config.toml
n_layer = 11
d_model = 576
n_head = 9
n_kv_head = 9
head_dim = 64
d_mlp = 2304
vocab_size = 32600
activation = "gelu"
norm = "layernorm"
norm_place = "pre"
norm_eps = 1e-06
positions = "learned"
qk_norm = false
attn_scale = 0.125
bias = "none"
tie_embeddings = true
parallel_block = false
init = "normal"
init_std_qkv = 0.0188
init_std_o = 0.004
init_std_up = 0.0188
init_std_down = 0.004
optimizer = "soap_variant"
lr = 0.00422
beta1 = 0.95
beta2 = 0.99
weight_decay = 0.23
lr_head = 0.00877
grad_clip = 1.0
warmup_steps = 200
schedule = "cos"
final_lr_fraction = 0.0
batch_tokens = 262144
seq_len = 1024
doc_mask = true
train_tokens = 500800000
steps = 1911
dataset = "wikipedia_en"
Each number is 50 + 12 x the weight over its row's rms, rounded and kept within 0 to 99. Layers, rows and columns count from 0. The size before them is the row's rms in percent of the matrix's.

# layer 7 MLP down (transposed), 2304x576, rms 0.0696, rows 982-1030, columns 288-359
099:72 62 66 42 56 53 50 53 62 39 57 76 56 52 46 53 63 57 65 63 62 50 46 42 59 66 55 45 46 46 47 65 52 65 59 41 47 51 38 22 56 24 49 51 55 46 43 55 52 36 62 54 49 47 70 51 57 58 51 52 45 64 51 41 57 45 46 51 49 52 41 68
101:65 47 48 42 47 47 43 64 53 54 54 67 47 58 34 40 57 54 39 54 53 69 60 57 43 44 53 52 40 51 52 52 47 33 60 51 65 46 41 52 45 34 50 43 50 54 59 48 36 45 43 55 45 62 70 75 59 50 53 59 37 58 33 50 60 59 60 40 57 34 60 38
093:55 61 17 61 41 63 32 68 32 47 59 42 31 39 50 29 44 58 46 70 29 40 57 60 62 71 59 30 28 40 50 51 46 48 45 49 63 65 55 69 66 54 66 62 70 40 40 47 70 58 59 42 58 69 53 63 49 48 48 39 42 46 60 45 44 52 59 39 29 72 50 58
097:48 41 49 45 43 65 48 31 53 36 51 48 33 52 46 41 46 56 51 59 46 55 45 46 51 62 57 55 58 44 45 57 65 45 60 25 41 72 45 59 39 46 62 63 63 72 31 73 67 59 50 36 60 56 68 43 56 57 63 50 49 30 30 57 57 70 31 68 24 65 45 40
095:57 43 47 62 48 49 64 51 45 64 51 43 50 53 61 71 42 39 62 30 65 64 38 63 31 51 58 45 41 56 38 46 38 55 31 48 38 26 65 36 53 50 59 63 59 30 66 43 57 52 58 39 50 60 17 29 38 62 61 54 27 62 60 57 64 34 61 37 37 61 42 51
099:46 31 38 40 56 51 36 45 61 78 43 60 44 63 29 56 46 61 31 42 57 37 37 56 88 47 53 47 33 50 57 61 69 40 59 44 27 55 63 43 51 57 48 53 67 43 37 59 45 52 61 58 48 38 44 47 45 58 46 56 55 51 55 41 38 51 69 26 52 26 55 38
100:57 64 48 62 57 54 55 50 31 52 69 61 57 63 62 52 57 49 55 45 52 57 36 53 65 36 37 56 39 34 30 34 50 50 63 44 66 52 42 64 84 66 64 63 19 37 51 59 68 44 49 40 39 59 44 55 49 49 54 37 46 48 43 62 64 45 55 64 62 60 38 47
101:53 60 43 33 51 60 51 70 50 33 47 63 40 44 42 49 51 50 57 37 67 47 38 46 53 50 50 48 24 75 49 49 53 35 57 57 37 69 48 32 43 36 56 70 67 63 44 44 55 51 46 62 51 66 48 46 63 57 48 42 42 30 66 73 54 65 37 39 60 41 60 56
101:46 54 33 44 47 62 54 44 38 41 44 65 40 86 51 51 63 35 51 29 58 58 56 65 45 59 54 63 79 34 35 43 57 44 43 55 46 35 58 62 63 60 53 54 48 49 45 60 56 53 38 58 51 62 62 33 36 34 61 39 61 65 37 36 57 51 52 49 42 68 53 53
104:42 74 49 33 65 39 64 37 55 55 58 67 58 23 45 54 43 20 49 84 54 63 46 38 38 49 37 49 64 60 50 70 71 44 51 76 56 20 62 48 89 37 45 76 40 36 66 56 61 44 46 48 47 40 43 61 72 45 59 51 41 56 67 43 48 54 62 42 73 51 78 43
104:55 55 50 65 63 54 62 51 51 32 51 40 43 31 47 23 38 70 70 61 47 43 53 64 71 48 54 49 43 53 53 56 43 57 56 69 76 45 44 50 57 60 53 66 57 46 77 55 48 64 48 75 29 48 62 62 39 47 41 45 57 44 43 48 47 56 43 47 47 45 42 81
104:51 64 42 47 55 46 48 71 54 64 76 63 20 51 49 54 51 50 51 50 27 53 41 56 53 44 52 44 57 38 56 38 52 61 41 58 68 63 52 63 35 57 63 39 50 35 57 45 37 61 26 32 60 58 51 70 74 42 50 41 32 50 36 50 63 56 38 41 31 61 54 37
101:60 63 50 67 66 62 50 52 59 56 67 18 36 51 60 33 58 57 47 50 56 38 69 41 43 56 49 65 44 60 66 37 56 45 34 44 59 60 21 69 30 62 74 52 41 56 41 68 56 54 43 38 42 48 54 54 72 52 55 34 47 49 46 52 56 57 68 41 56 56 48 45
100:57 51 55 73 44 45 45 55 65 58 50 63 52 54 42 43 75 46 49 55 36 59 58 66 46 44 53 39 40 40 45 43 62 47 56 62 42 58 55 55 38 44 28 36 50 57 38 38 44 44 43 59 45 61 51 40 74 65 40 52 39 50 37 44 48 61 73 53 45 56 43 54
115:43 55 44 65 43 56 36 51 56 34 64 44 63 38 55 56 33 58 71 67 44 59 62 50 49 43 36 46 63 66 77 62 59 56 72 59 51 52 46 65 60 49 53 52 71 35 59 77 29 47 60 74 51 55 28 47 60 48 39 46 60 45 50 54 86 47 65 42 55 47 62 44
096:67 52 39 55 62 58 52 74 64 41 32 52 68 24 43 38 64 68 57 63 66 46 64 49 32 59 54 64 56 52 34 62 55 49 54 55 44 41 43 48 53 43 60 65 67 48 59 52 50 62 80 41 63 57 65 56 43 56 57 67 52 55 66 52 45 34 55 51 28 48 35 38
097:71 49 49 51 51 50 43 41 71 59 44 54 39 40 58 48 37 56 59 49 50 52 45 17 32 48 55 92 49 72 31 65 45 62 45 58 40 51 67 52 43 46 56 44 63 56 33 68 67 48 54 46 44 49 55 49 63 66 60 43 64 40 64 45 72 37 44 44 35 30 52 49
088:31 42 46 70 60 53 79 56 54 55 67 40 39 47 43 32 61 68 39 66 56 58 37 71 57 30 73 54 51 38 44 49 62 64 50 69 67 61 65 50 47 51 51 56 55 59 54 56 46 37 60 49 57 42 52 39 63 53 59 57 41 59 58 54 43 45 46 39 70 50 41 43
096:49 24 55 59 68 32 46 42 50 64 61 48 51 33 37 54 33 40 49 58 38 44 58 49 50 47 54 54 56 43 70 57 70 42 43 57 55 33 49 43 58 52 46 46 30 32 65 43 66 56 68 61 50 37 49 52 32 32 53 71 50 55 28 61 55 53 48 46 50 33 58 45
088:41 51 55 52 66 61 42 35 41 61 40 49 84 58 50 38 56 41 35 38 54 48 43 49 58 47 64 39 38 52 34 65 68 31 55 67 55 55 61 34 37 62 38 50 84 58 51 54 58 48 57 28 56 48 47 55 36 53 52 41 42 52 63 50 42 65 77 48 45 68 62 34
097:40 29 59 66 52 64 57 49 49 37 39 31 38 38 57 35 62 67 49 46 53 56 62 26 58 55 57 55 73 44 80 47 60 41 59 25 70 44 45 56 66 60 36 47 46 49 60 68 62 67 66 69 46 62 55 58 67 53 49 44 38 37 64 31 68 65 68 48 49 60 56 31
097:40 55 59 56 57 36 67 71 73 63 43 35 63 41 60 21 46 48 60 36 61 46 66 41 58 63 53 50 39 62 53 52 45 62 32 37 42 43 32 74 38 36 72 77 58 65 32 43 50 58 52 31 55 44 49 34 57 45 49 37 61 53 32 41 62 45 68 59 51 56 35 56
091:70 43 48 56 79 56 47 55 47 47 56 32 61 45 51 36 47 51 58 59 55 39 65 51 72 60 39 56 51 62 59 62 41 67 54 45 46 44 54 48 46 48 45 57 51 55 56 56 62 44 53 49 50 52 58 36 49 46 68 53 48 54 61 65 69 49 56 55 44 50 46 58
100:80 48 58 55 67 36 52 76 46 39 43 41 41 70 56 38 34 50 33 60 40 45 50 52 75 54 51 68 53 50 59 53 50 55 43 88 36 42 14 43 53 40 49 40 41 52 37 54 54 42 78 49 39 40 49 51 59 76 52 78 35 55 44 54 24 46 43 61 51 47 51 54
099:58 52 53 54 50 46 44 61 56 39 48 51 22 34 43 41 70 41 60 85 54 49 51 57 71 41 46 51 61 56 52 54 44 63 59 52 32 56 34 61 40 33 59 47 48 49 74 68 49 38 44 40 48 51 46 35 57 58 65 51 70 54 30 78 55 64 35 43 53 33 35 75
090:61 45 51 52 39 37 52 54 82 47 56 67 26 40 49 54 50 43 65 59 61 62 51 43 47 48 58 54 49 67 57 75 46 25 48 40 35 39 44 62 49 81 34 69 36 56 52 73 49 42 37 41 58 55 64 54 44 50 44 40 46 56 59 58 55 42 54 60 58 45 44 45
090:45 49 55 63 75 41 29 46 37 69 74 45 57 56 58 14 35 43 53 49 51 29 43 38 39 73 44 64 66 57 40 72 46 41 35 54 48 57 51 63 42 45 44 41 38 50 35 37 45 34 64 49 51 63 38 67 73 59 55 54 47 79 49 55 30 63 51 64 41 46 59 56
100:65 51 58 49 38 47 73 53 52 32 48 43 55 37 47 70 47 67 44 51 49 53 39 33 61 60 48 33 52 62 51 32 51 42 49 67 68 39 54 48 52 45 58 78 80 48 52 35 46 43 54 62 32 35 40 30 68 41 46 43 56 19 59 59 56 51 32 39 56 58 31 36
099:48 69 38 60 63 22 59 61 61 61 79 64 63 68 17 58 45 59 64 33 37 68 52 56 42 69 48 54 62 41 55 34 48 58 48 68 59 51 41 44 41 54 57 15 45 28 42 45 40 43 52 49 40 68 59 40 51 48 51 58 47 58 71 58 56 67 64 49 49 67 40 50
114:61 66 39 48 37 49 61 56 53 61 60 65 48 59 53 44 42 51 60 27 51 68 60 45 43 31 68 58 68 57 43 45 49 54 61 41 60 48 50 51 27 60 61 58 63 43 48 53 34 47 58 43 35 73 57 35 40 54 52 72 40 49 47 38 31 39 22 78 44 33 28 53
104:40 87 58 31 73 52 31 54 60 33 61 65 45 47 33 34 44 58 40 36 55 45 56 74 53 54 45 51 78 55 61 43 70 31 55 62 43 58 59 28 35 50 21 65 52 30 56 61 51 32 58 64 54 67 66 41 76 39 40 55 69 47 70 56 20 36 32 50 38 25 50 35
098:51 75 51 53 55 48 53 48 35 47 53 52 30 44 47 38 39 62 33 55 62 45 56 34 39 74 52 53 30 62 55 88 58 31 37 43 70 62 63 47 59 50 58 54 45 52 65 48 48 56 30 51 75 57 40 53 49 43 55 54 38 55 30 46 60 68 55 37 46 51 51 57
097:55 44 61 70 47 79 49 34 40 66 46 30 58 47 59 40 42 67 74 45 48 55 37 43 30 25 40 70 60 46 64 43 67 23 42 65 45 43 28 42 58 38 46 49 33 60 58 35 32 39 42 44 47 46 51 63 56 54 73 60 53 35 62 36 42 43 49 60 56 44 33 35
093:74 22 55 49 37 39 32 41 33 49 73 31 78 54 63 35 65 64 76 32 39 40 50 43 39 64 47 58 47 44 40 55 58 52 65 45 48 45 34 47 47 59 45 45 38 50 44 59 76 65 53 45 35 50 64 60 37 50 17 50 87 38 41 44 59 45 46 39 41 28 61 39
100:51 53 54 49 54 44 28 56 33 61 51 61 54 47 44 63 55 41 59 80 45 63 57 64 51 59 62 55 69 57 59 51 51 45 43 53 51 68 50 37 31 60 49 38 63 64 55 51 55 42 36 18 41 56 45 70 32 40 65 59 60 51 65 28 32 23 53 68 37 40 73 52
099:59 59 53 65 43 51 71 53 37 55 49 53 53 52 54 48 51 61 56 55 44 58 80 38 39 46 50 31 45 25 43 64 49 48 51 47 48 41 76 39 51 43 59 44 47 60 75 45 41 51 82 39 51 47 37 71 42 28 26 30 42 41 43 39 33 49 42 36 57 38 57 58
120:31 42 49 77 50 76 54 51 69 48 53 58 44 53 37 52 38 49 40 37 42 45 47 39 58 67 48 65 56 53 56 51 58 36 88 41 67 51 51 45 56 49 59 57 58 60 28 77 63 37 41 34 56 52 41 58 44 46 37 47 53 57 72 46 54 44 31 47 42 61 55 55
101:69 51 52 41 41 74 59 39 53 54 48 42 53 46 41 53 81 33 44 33 56 44 47 38 45 39 67 43 64 55 39 58 51 44 53 51 53 65 57 57 40 50 41 42 69 33 58 58 54 55 46 55 45 47 40 25 57 58 37 37 43 43 71 45 40 43 52 64 69 56 50 65
097:67 35 42 61 55 38 33 52 38 68 59 49 69 52 60 34 43 46 31 35 58 43 47 49 45 50 51 42 42 51 40 47 47 56 40 47 40 61 57 56 62 42 70 59 61 71 41 39 63 61 22 49 55 36 59 62 46 57 48 36 29 28 42 56 47 62 49 46 60 46 46 48
099:44 45 40 65 53 55 42 67 69 49 61 63 44 65 42 56 52 60 34 49 80 37 48 57 65 52 53 69 49 53 66 39 25 61 44 58 62 55 52 47 27 53 48 45 39 76 50 44 48 55 47 43 34 54 40 63 46 37 56 35 52 58 52 72 59 65 43 75 56 27 46 57
105:70 40 47 55 75 50 60 51 60 45 72 55 50 56 45 41 55 61 57 63 46 53 58 43 50 31 61 52 34 53 55 55 61 34 30 70 55 53 36 71 49 54 38 45 76 62 58 57 28 32 50 49 49 59 61 57 55 77 53 65 73 71 67 54 32 34 47 43 23 63 56 51
101:46 76 67 76 59 34 50 50 54 70 38 33 46 56 64 51 60 63 49 38 50 74 41 49 51 54 30 40 38 52 46 50 32 44 50 62 33 28 61 39 65 55 52 60 56 55 55 52 64 34 60 49 65 47 63 39 62 46 59 62 59 25 66 57 58 75 59 44 51 41 47 49
092:40 46 44 26 42 42 51 48 44 38 60 43 63 46 58 48 75 51 82 37 43 47 55 66 46 63 57 44 59 80 54 48 44 76 57 62 57 59 61 49 48 47 36 61 53 64 63 83 59 68 50 49 52 42 34 43 23 58 44 56 60 43 39 44 26 78 42 39 58 48 42 32
096:44 42 56 63 55 69 51 44 70 41 39 57 60 55 61 34 63 47 55 64 50 63 56 43 41 51 45 43 71 57 59 64 57 66 43 41 54 42 57 57 34 53 37 53 34 60 36 34 42 50 49 66 49 49 67 49 63 64 44 86 41 52 25 43 41 60 52 45 73 61 53 46
093:31 48 77 57 42 62 43 45 37 45 26 53 43 45 57 45 77 46 50 44 51 69 57 36 48 59 49 63 31 43 61 60 62 41 49 62 57 44 73 37 56 66 58 51 55 37 50 41 60 57 71 74 38 53 36 54 55 35 65 40 32 57 50 65 33 78 53 42 54 60 40 68
100:54 47 49 47 54 51 41 48 36 59 66 53 43 48 58 57 62 53 51 56 47 45 42 50 43 53 51 39 77 65 58 57 36 75 44 43 69 61 61 39 67 62 64 49 44 54 44 44 39 55 42 35 44 63 37 72 57 57 52 53 27 80 35 46 54 58 62 49 48 71 53 37
100:53 51 43 40 49 59 43 47 48 36 50 81 17 44 45 36 51 40 37 44 55 53 60 63 36 33 62 43 53 34 51 56 39 63 40 49 69 45 52 44 22 62 57 41 42 47 47 76 57 57 65 62 63 56 31 29 46 68 61 40 55 48 55 60 46 61 37 41 41 44 56 47
097:55 18 59 49 69 52 36 56 28 44 51 56 52 43 59 64 37 46 46 52 44 36 31 49 55 42 36 45 49 45 59 45 46 61 80 55 37 70 48 64 59 51 53 44 78 65 35 27 51 29 37 54 30 48 55 45 40 73 30 45 40 51 47 58 45 42 65 51 59 49 55 54
103:47 62 51 45 45 47 39 34 59 53 48 46 55 49 53 43 47 32 60 75 58 45 46 50 68 42 65 44 64 34 49 50 56 51 58 62 48 70 40 55 59 30 59 58 60 51 61 37 45 51 19 56 59 41 40 53 61 44 46 49 66 60 34 73 59 47 44 29 44 52 42 52
# layer 7 MLP up, 2304x576, rms 0.0721, rows 983-1030, columns 288-359
097:50 38 52 49 32 34 44 50 65 48 39 66 57 56 58 66 54 53 56 61 51 71 63 43 54 64 70 53 64 32 27 46 41 71 47 87 35 40 81 39 57 33 48 66 43 61 66 59 70 58 48 28 39 18 60 68 32 42 21 51 42 60 07 63 38 36 47 57 51 30 48 47
093:39 56 45 48 55 53 57 48 41 68 47 56 63 57 65 51 52 36 42 40 63 32 50 50 51 55 78 65 73 66 41 49 48 61 42 57 47 63 58 46 35 45 61 28 45 39 77 60 45 37 55 56 63 57 33 64 48 55 49 62 50 51 54 48 51 69 58 31 77 40 59 57
092:58 59 38 51 43 30 57 47 39 46 56 31 47 47 49 60 50 47 48 51 48 49 35 62 55 59 55 44 60 69 25 45 36 72 62 52 63 54 52 50 64 53 54 58 58 59 33 50 43 46 47 70 54 42 41 41 39 60 34 59 49 45 46 57 21 31 55 62 29 35 44 51
097:60 58 46 39 68 69 67 44 60 35 35 49 27 51 40 59 46 63 42 67 58 62 52 45 31 56 60 48 61 44 24 56 47 55 59 49 64 45 54 56 38 47 32 65 42 54 44 53 46 63 36 73 64 41 49 59 83 49 47 46 56 44 31 39 51 45 36 33 58 57 34 51
096:50 48 58 42 46 48 62 57 56 67 57 24 32 64 58 69 54 47 40 44 39 33 53 50 38 42 40 56 67 43 31 44 62 77 57 37 36 63 36 52 72 40 58 23 42 37 54 56 36 65 50 45 39 37 40 50 54 56 62 61 28 59 58 52 32 75 60 68 41 64 34 40
098:49 65 47 74 60 53 63 49 25 64 39 55 48 50 43 66 52 61 16 47 42 35 63 60 57 80 45 56 16 58 31 47 44 45 58 53 49 62 47 49 62 33 41 50 40 40 39 60 46 55 75 63 51 50 40 77 38 50 42 56 56 56 49 51 63 52 46 56 57 57 33 48
100:24 66 49 60 31 47 40 49 53 64 38 59 32 40 58 42 48 38 68 29 51 72 46 52 51 59 44 56 49 07 57 61 38 31 44 39 36 46 49 51 73 66 57 45 38 53 71 56 33 69 22 45 47 45 47 59 71 41 45 47 35 63 66 33 41 59 53 34 52 39 70 52
104:42 27 45 61 70 42 26 41 40 27 44 45 45 42 44 56 41 52 47 44 63 30 45 23 36 46 21 58 37 47 53 45 45 63 37 56 36 55 48 43 54 39 19 64 74 56 56 26 35 57 56 68 60 48 50 60 39 69 49 47 70 35 59 37 41 32 27 51 45 46 36 56
097:50 54 42 54 42 61 64 42 37 64 31 48 20 59 58 64 50 68 41 56 47 44 41 35 88 26 54 44 37 43 50 58 29 45 45 58 77 43 43 39 67 70 35 47 57 48 47 45 58 67 51 42 57 42 32 39 50 56 73 62 44 46 39 60 47 45 51 53 46 60 50 60
101:37 55 53 35 57 63 42 37 48 45 34 64 50 57 51 47 39 53 58 48 71 63 47 54 35 48 24 28 27 46 42 35 53 57 35 54 39 42 60 40 45 69 51 51 57 59 41 52 48 75 45 60 68 60 43 45 54 24 67 50 79 33 45 39 34 42 45 51 52 58 46 49
100:38 51 38 42 49 42 68 66 47 34 25 41 57 51 41 64 42 44 49 50 63 52 38 23 56 50 29 59 66 34 42 45 50 54 43 56 63 54 41 66 14 70 29 35 33 58 38 53 56 67 60 49 67 48 63 56 51 63 55 72 42 39 35 50 53 57 52 53 48 50 53 67
100:60 43 52 50 49 51 51 65 35 56 39 50 41 69 50 57 55 39 63 48 32 56 31 56 60 67 57 52 50 63 33 52 50 69 69 54 53 47 52 38 37 27 53 60 41 57 79 33 25 28 74 48 64 39 56 55 60 39 44 58 48 37 34 53 51 70 69 39 57 42 55 39
099:63 54 66 47 18 50 46 66 76 58 40 58 55 55 52 50 46 53 43 65 40 49 64 59 50 64 39 68 40 39 42 52 60 48 54 72 40 54 69 47 55 44 47 54 62 49 42 43 28 65 39 60 55 29 69 61 66 26 57 72 50 43 57 59 34 47 57 24 56 26 50 61
104:38 50 55 61 61 45 56 52 60 61 33 44 76 47 44 53 40 56 39 68 66 48 43 59 59 58 39 55 64 48 55 68 68 49 40 31 64 26 52 35 56 60 57 52 44 60 37 25 65 54 30 58 51 45 46 59 58 45 36 56 25 38 31 39 64 62 44 51 59 33 34 75
093:60 45 42 32 56 33 59 41 47 30 57 74 33 53 51 52 47 47 48 60 42 30 61 52 47 54 49 55 62 47 39 61 51 55 65 45 60 52 51 42 60 44 60 42 35 58 42 46 65 37 45 57 48 41 28 28 50 29 40 61 55 47 60 29 49 63 43 50 60 34 40 72
098:55 51 42 49 60 49 31 54 45 70 66 58 54 47 43 54 57 42 55 48 44 38 42 57 55 70 46 57 63 60 36 46 51 53 38 35 61 44 54 85 50 61 66 42 50 43 17 54 65 42 87 38 41 25 53 69 52 33 44 54 44 52 27 67 48 30 49 42 59 43 39 32
098:70 55 54 50 54 54 64 49 47 42 54 67 54 56 50 63 63 40 80 54 42 35 55 63 53 54 42 47 60 64 62 40 49 52 57 51 66 75 37 46 57 53 37 35 56 61 58 68 45 52 58 51 62 36 57 55 65 51 23 72 41 60 68 58 58 53 55 57 38 48 55 67
090:54 47 35 55 53 53 33 62 50 63 46 67 44 72 67 65 49 38 39 45 60 52 38 52 35 72 58 39 62 68 48 35 60 41 66 48 49 57 48 63 44 50 52 67 66 57 58 76 33 49 36 78 47 56 48 50 59 37 49 37 47 42 70 48 40 41 66 35 43 36 22 34
096:34 67 53 41 61 33 57 43 41 50 39 61 51 50 52 58 50 52 57 42 57 66 26 62 34 63 35 48 34 57 66 28 51 48 59 36 39 41 24 55 40 45 64 41 40 61 33 38 23 51 42 58 55 52 60 48 58 56 30 60 58 51 58 30 36 37 37 50 47 50 44 68
098:53 45 67 52 35 57 44 53 46 47 48 50 73 62 30 28 45 48 59 51 34 60 77 42 53 59 61 48 48 18 16 52 66 47 58 56 71 36 27 51 58 56 46 32 30 35 54 48 52 73 19 32 43 44 57 39 53 47 46 49 47 60 56 59 58 62 54 61 61 40 36 42
101:55 47 50 49 19 56 52 46 66 44 42 60 57 60 57 33 47 59 59 62 39 67 53 37 66 44 68 29 50 54 43 79 31 41 48 51 66 30 30 49 65 44 51 46 35 73 33 66 55 49 52 59 50 59 44 75 36 60 42 59 34 43 49 32 50 54 43 53 37 53 34 47
119:40 33 54 40 39 49 48 74 67 36 19 50 43 54 50 49 57 64 58 43 60 61 46 50 45 69 36 48 66 47 65 56 57 54 41 66 45 21 34 44 40 51 58 60 23 48 47 58 62 76 56 37 60 62 51 44 60 55 28 48 58 27 54 48 36 37 48 60 53 53 51 53
099:43 49 59 52 58 21 40 37 63 54 40 56 48 38 58 53 79 48 74 67 53 61 44 24 59 42 54 52 38 58 39 37 39 40 49 64 52 51 75 48 63 51 73 64 56 17 51 28 25 47 66 53 47 51 39 30 65 47 55 38 52 32 54 55 45 52 47 47 58 38 49 52
101:66 42 33 53 55 43 45 36 55 64 63 39 75 42 41 54 55 58 26 72 40 68 46 46 36 40 48 17 39 24 37 44 49 70 58 64 34 31 41 60 64 61 42 58 47 60 55 54 54 42 53 49 54 53 38 45 64 44 53 48 47 49 33 45 63 64 27 38 58 58 66 51
094:74 57 56 39 38 68 56 52 13 75 41 39 23 74 50 43 38 59 45 68 42 45 66 64 46 25 66 36 43 40 35 44 38 68 38 64 63 34 60 51 48 44 42 50 39 59 58 58 62 30 51 50 41 60 60 54 62 54 42 69 36 46 21 46 57 54 53 50 65 74 62 52
084:32 44 66 53 45 49 58 38 48 48 66 61 48 33 44 49 60 51 51 53 41 41 50 51 56 60 72 51 49 47 27 35 35 42 59 43 57 46 60 49 57 62 62 60 80 63 47 92 71 44 61 48 53 31 60 57 37 34 64 71 60 73 35 51 66 39 52 34 64 59 40 40
098:31 44 50 68 53 35 41 55 54 30 62 45 51 45 63 43 44 40 54 55 47 70 39 42 46 49 42 59 42 29 47 50 29 70 50 56 62 53 50 52 35 59 39 34 54 62 42 64 23 43 36 76 48 63 53 29 53 35 45 80 42 26 37 47 52 49 35 35 47 50 70 43
097:62 48 44 63 32 72 52 29 46 58 46 41 51 51 60 40 45 72 64 53 46 62 64 47 45 48 63 40 35 57 51 43 31 55 64 38 54 63 58 30 49 53 62 47 36 57 59 44 53 68 50 47 93 36 39 56 40 53 52 27 22 29 37 50 40 64 53 35 53 32 41 45
106:58 43 35 47 44 40 42 51 38 34 55 64 38 51 70 57 30 26 50 59 49 44 60 55 44 28 43 65 65 62 69 55 50 44 41 59 73 44 57 52 54 31 54 51 39 60 61 57 28 49 49 43 45 54 44 50 47 57 91 50 41 60 37 58 51 49 48 56 36 62 48 56
101:51 44 62 58 47 58 61 29 26 42 29 74 37 56 54 35 31 64 44 58 58 39 79 57 20 68 41 37 52 63 37 58 62 57 99 44 14 60 36 44 48 51 47 44 75 55 63 45 60 65 23 47 46 43 26 31 36 41 57 40 34 48 46 55 54 57 40 57 29 55 46 45
098:43 48 74 51 41 43 40 30 53 65 73 47 74 39 61 40 46 61 56 37 52 47 33 69 48 52 49 50 55 24 56 46 51 43 49 46 54 84 53 65 57 44 21 50 49 76 51 35 37 76 50 74 29 28 29 54 57 69 53 55 16 54 54 57 45 52 36 54 38 46 46 52
092:52 51 60 32 49 67 63 45 57 55 55 45 42 42 46 52 51 43 49 54 58 45 26 61 50 59 40 32 48 56 73 32 31 30 45 35 54 66 71 79 61 35 40 48 53 45 32 59 72 68 35 59 51 47 44 66 31 28 51 55 40 57 37 65 42 32 58 61 66 52 50 46
101:56 60 52 53 70 58 52 36 63 58 35 49 52 47 47 22 59 61 73 39 55 57 64 60 51 49 66 58 50 63 60 42 44 37 74 43 59 26 52 64 34 33 41 70 45 47 48 53 30 63 55 51 69 56 37 63 49 60 53 60 57 57 42 43 50 55 59 50 64 56 45 51
092:34 72 64 44 31 59 52 54 54 59 40 27 52 63 33 57 47 57 40 45 34 45 56 68 48 16 39 28 65 52 39 66 46 51 62 60 40 71 43 41 50 41 59 49 43 40 51 56 54 56 61 59 52 60 50 50 47 45 51 65 72 54 59 59 42 50 43 55 51 52 45 58
101:41 64 32 39 39 58 47 58 61 38 48 52 51 62 31 24 52 49 44 46 19 60 52 66 43 43 55 49 62 48 50 43 42 48 45 44 32 59 55 48 48 30 54 53 55 54 86 56 63 60 51 43 48 61 51 64 44 43 68 47 24 32 44 59 53 56 60 52 37 59 64 67
117:48 49 54 54 30 47 47 50 66 40 56 57 50 35 60 56 25 42 33 47 58 39 44 57 39 73 33 75 65 61 64 44 31 48 63 43 74 50 50 39 61 25 66 67 55 82 36 64 63 31 44 50 43 29 31 42 51 50 43 54 61 59 46 57 63 38 52 32 56 55 20 59
106:56 64 63 50 41 50 74 63 43 64 28 45 37 30 37 38 39 46 37 38 49 54 20 43 51 46 47 67 63 44 57 48 66 61 54 48 44 37 40 59 48 63 46 56 52 56 64 34 54 55 49 65 57 50 63 39 61 57 53 34 33 40 47 48 44 43 48 55 21 60 56 50
096:48 60 35 52 27 46 79 41 48 58 68 68 69 55 47 48 62 38 54 78 46 44 38 50 38 56 74 24 41 35 34 65 33 60 63 56 69 69 86 40 30 65 37 52 49 70 51 38 64 64 51 70 63 69 45 41 65 44 70 42 43 46 59 61 47 63 53 53 54 46 62 34
096:58 58 54 39 54 44 71 41 52 64 45 50 67 26 42 49 55 53 44 58 55 66 52 75 56 51 45 56 29 33 16 10 73 46 58 48 45 61 56 29 68 53 60 47 54 68 57 60 67 44 40 55 52 51 51 35 54 53 67 63 47 33 55 39 52 22 41 48 49 46 63 49
108:42 39 72 48 33 48 56 50 57 48 61 44 55 40 66 68 47 56 26 54 76 48 28 70 36 42 48 42 26 47 53 48 58 41 67 63 60 34 52 49 67 63 41 60 56 44 58 63 42 47 54 40 52 64 53 61 66 63 48 60 41 57 63 34 52 55 47 63 45 55 51 51
102:53 61 55 40 62 60 47 46 69 74 36 58 57 62 60 71 42 51 30 41 53 60 54 62 48 32 48 61 45 71 39 53 63 41 45 64 61 44 53 48 73 35 31 32 46 40 52 27 48 57 53 59 58 33 55 76 33 39 50 39 69 69 51 52 62 53 29 39 52 44 41 53
092:68 53 42 48 41 22 36 50 35 46 57 53 58 87 61 51 50 31 32 64 42 45 49 43 59 44 57 44 55 30 48 41 65 52 58 20 49 70 59 34 52 53 71 50 54 37 42 50 64 41 59 72 53 56 53 42 60 48 68 35 56 56 71 48 78 33 58 61 19 30 53 59
091:56 43 48 40 40 49 58 55 72 65 40 36 46 55 77 44 47 49 48 44 60 33 53 64 50 44 40 60 54 34 45 33 30 36 46 46 70 56 49 63 45 41 54 59 45 58 60 50 47 65 37 61 55 42 54 57 48 52 60 52 41 43 51 30 51 56 52 58 51 34 57 37
097:42 44 60 41 60 62 41 39 21 56 51 69 50 48 59 41 40 51 28 32 36 46 50 64 52 65 56 51 66 29 26 49 57 41 53 60 34 51 36 48 51 52 41 48 56 73 60 53 44 54 56 51 48 52 36 56 64 62 68 58 42 34 49 48 56 47 38 61 49 36 54 44
105:74 34 54 44 54 65 47 51 44 50 49 47 58 64 60 42 46 49 54 48 40 29 37 74 53 52 51 40 33 39 60 39 58 55 46 39 48 58 71 57 45 42 54 67 68 41 48 47 48 67 45 69 37 54 51 64 61 46 50 42 36 46 41 62 42 72 46 52 79 54 49 43
088:51 35 47 65 51 35 44 80 63 45 25 67 57 46 35 21 43 35 55 51 57 36 50 47 70 60 46 63 48 43 47 42 50 35 41 43 48 47 52 71 43 45 63 27 46 29 44 56 33 54 56 71 41 59 54 54 47 38 53 46 36 53 57 42 53 32 52 60 42 34 54 38
095:72 50 39 65 42 52 48 55 58 61 58 40 51 52 42 45 47 47 56 44 40 51 45 56 34 67 40 20 27 37 46 60 57 60 47 27 51 35 54 42 60 48 38 54 37 47 42 41 57 56 42 33 49 68 55 50 42 48 27 55 38 48 41 56 47 69 58 59 54 49 45 70
102:38 54 56 47 48 48 69 21 53 53 64 51 54 50 59 41 54 41 45 55 52 59 27 53 50 44 37 40 15 54 64 56 69 53 60 47 44 50 31 47 37 47 52 47 41 53 48 38 47 55 46 51 55 53 51 69 56 54 37 57 65 33 40 43 56 41 46 76 42 54 44 61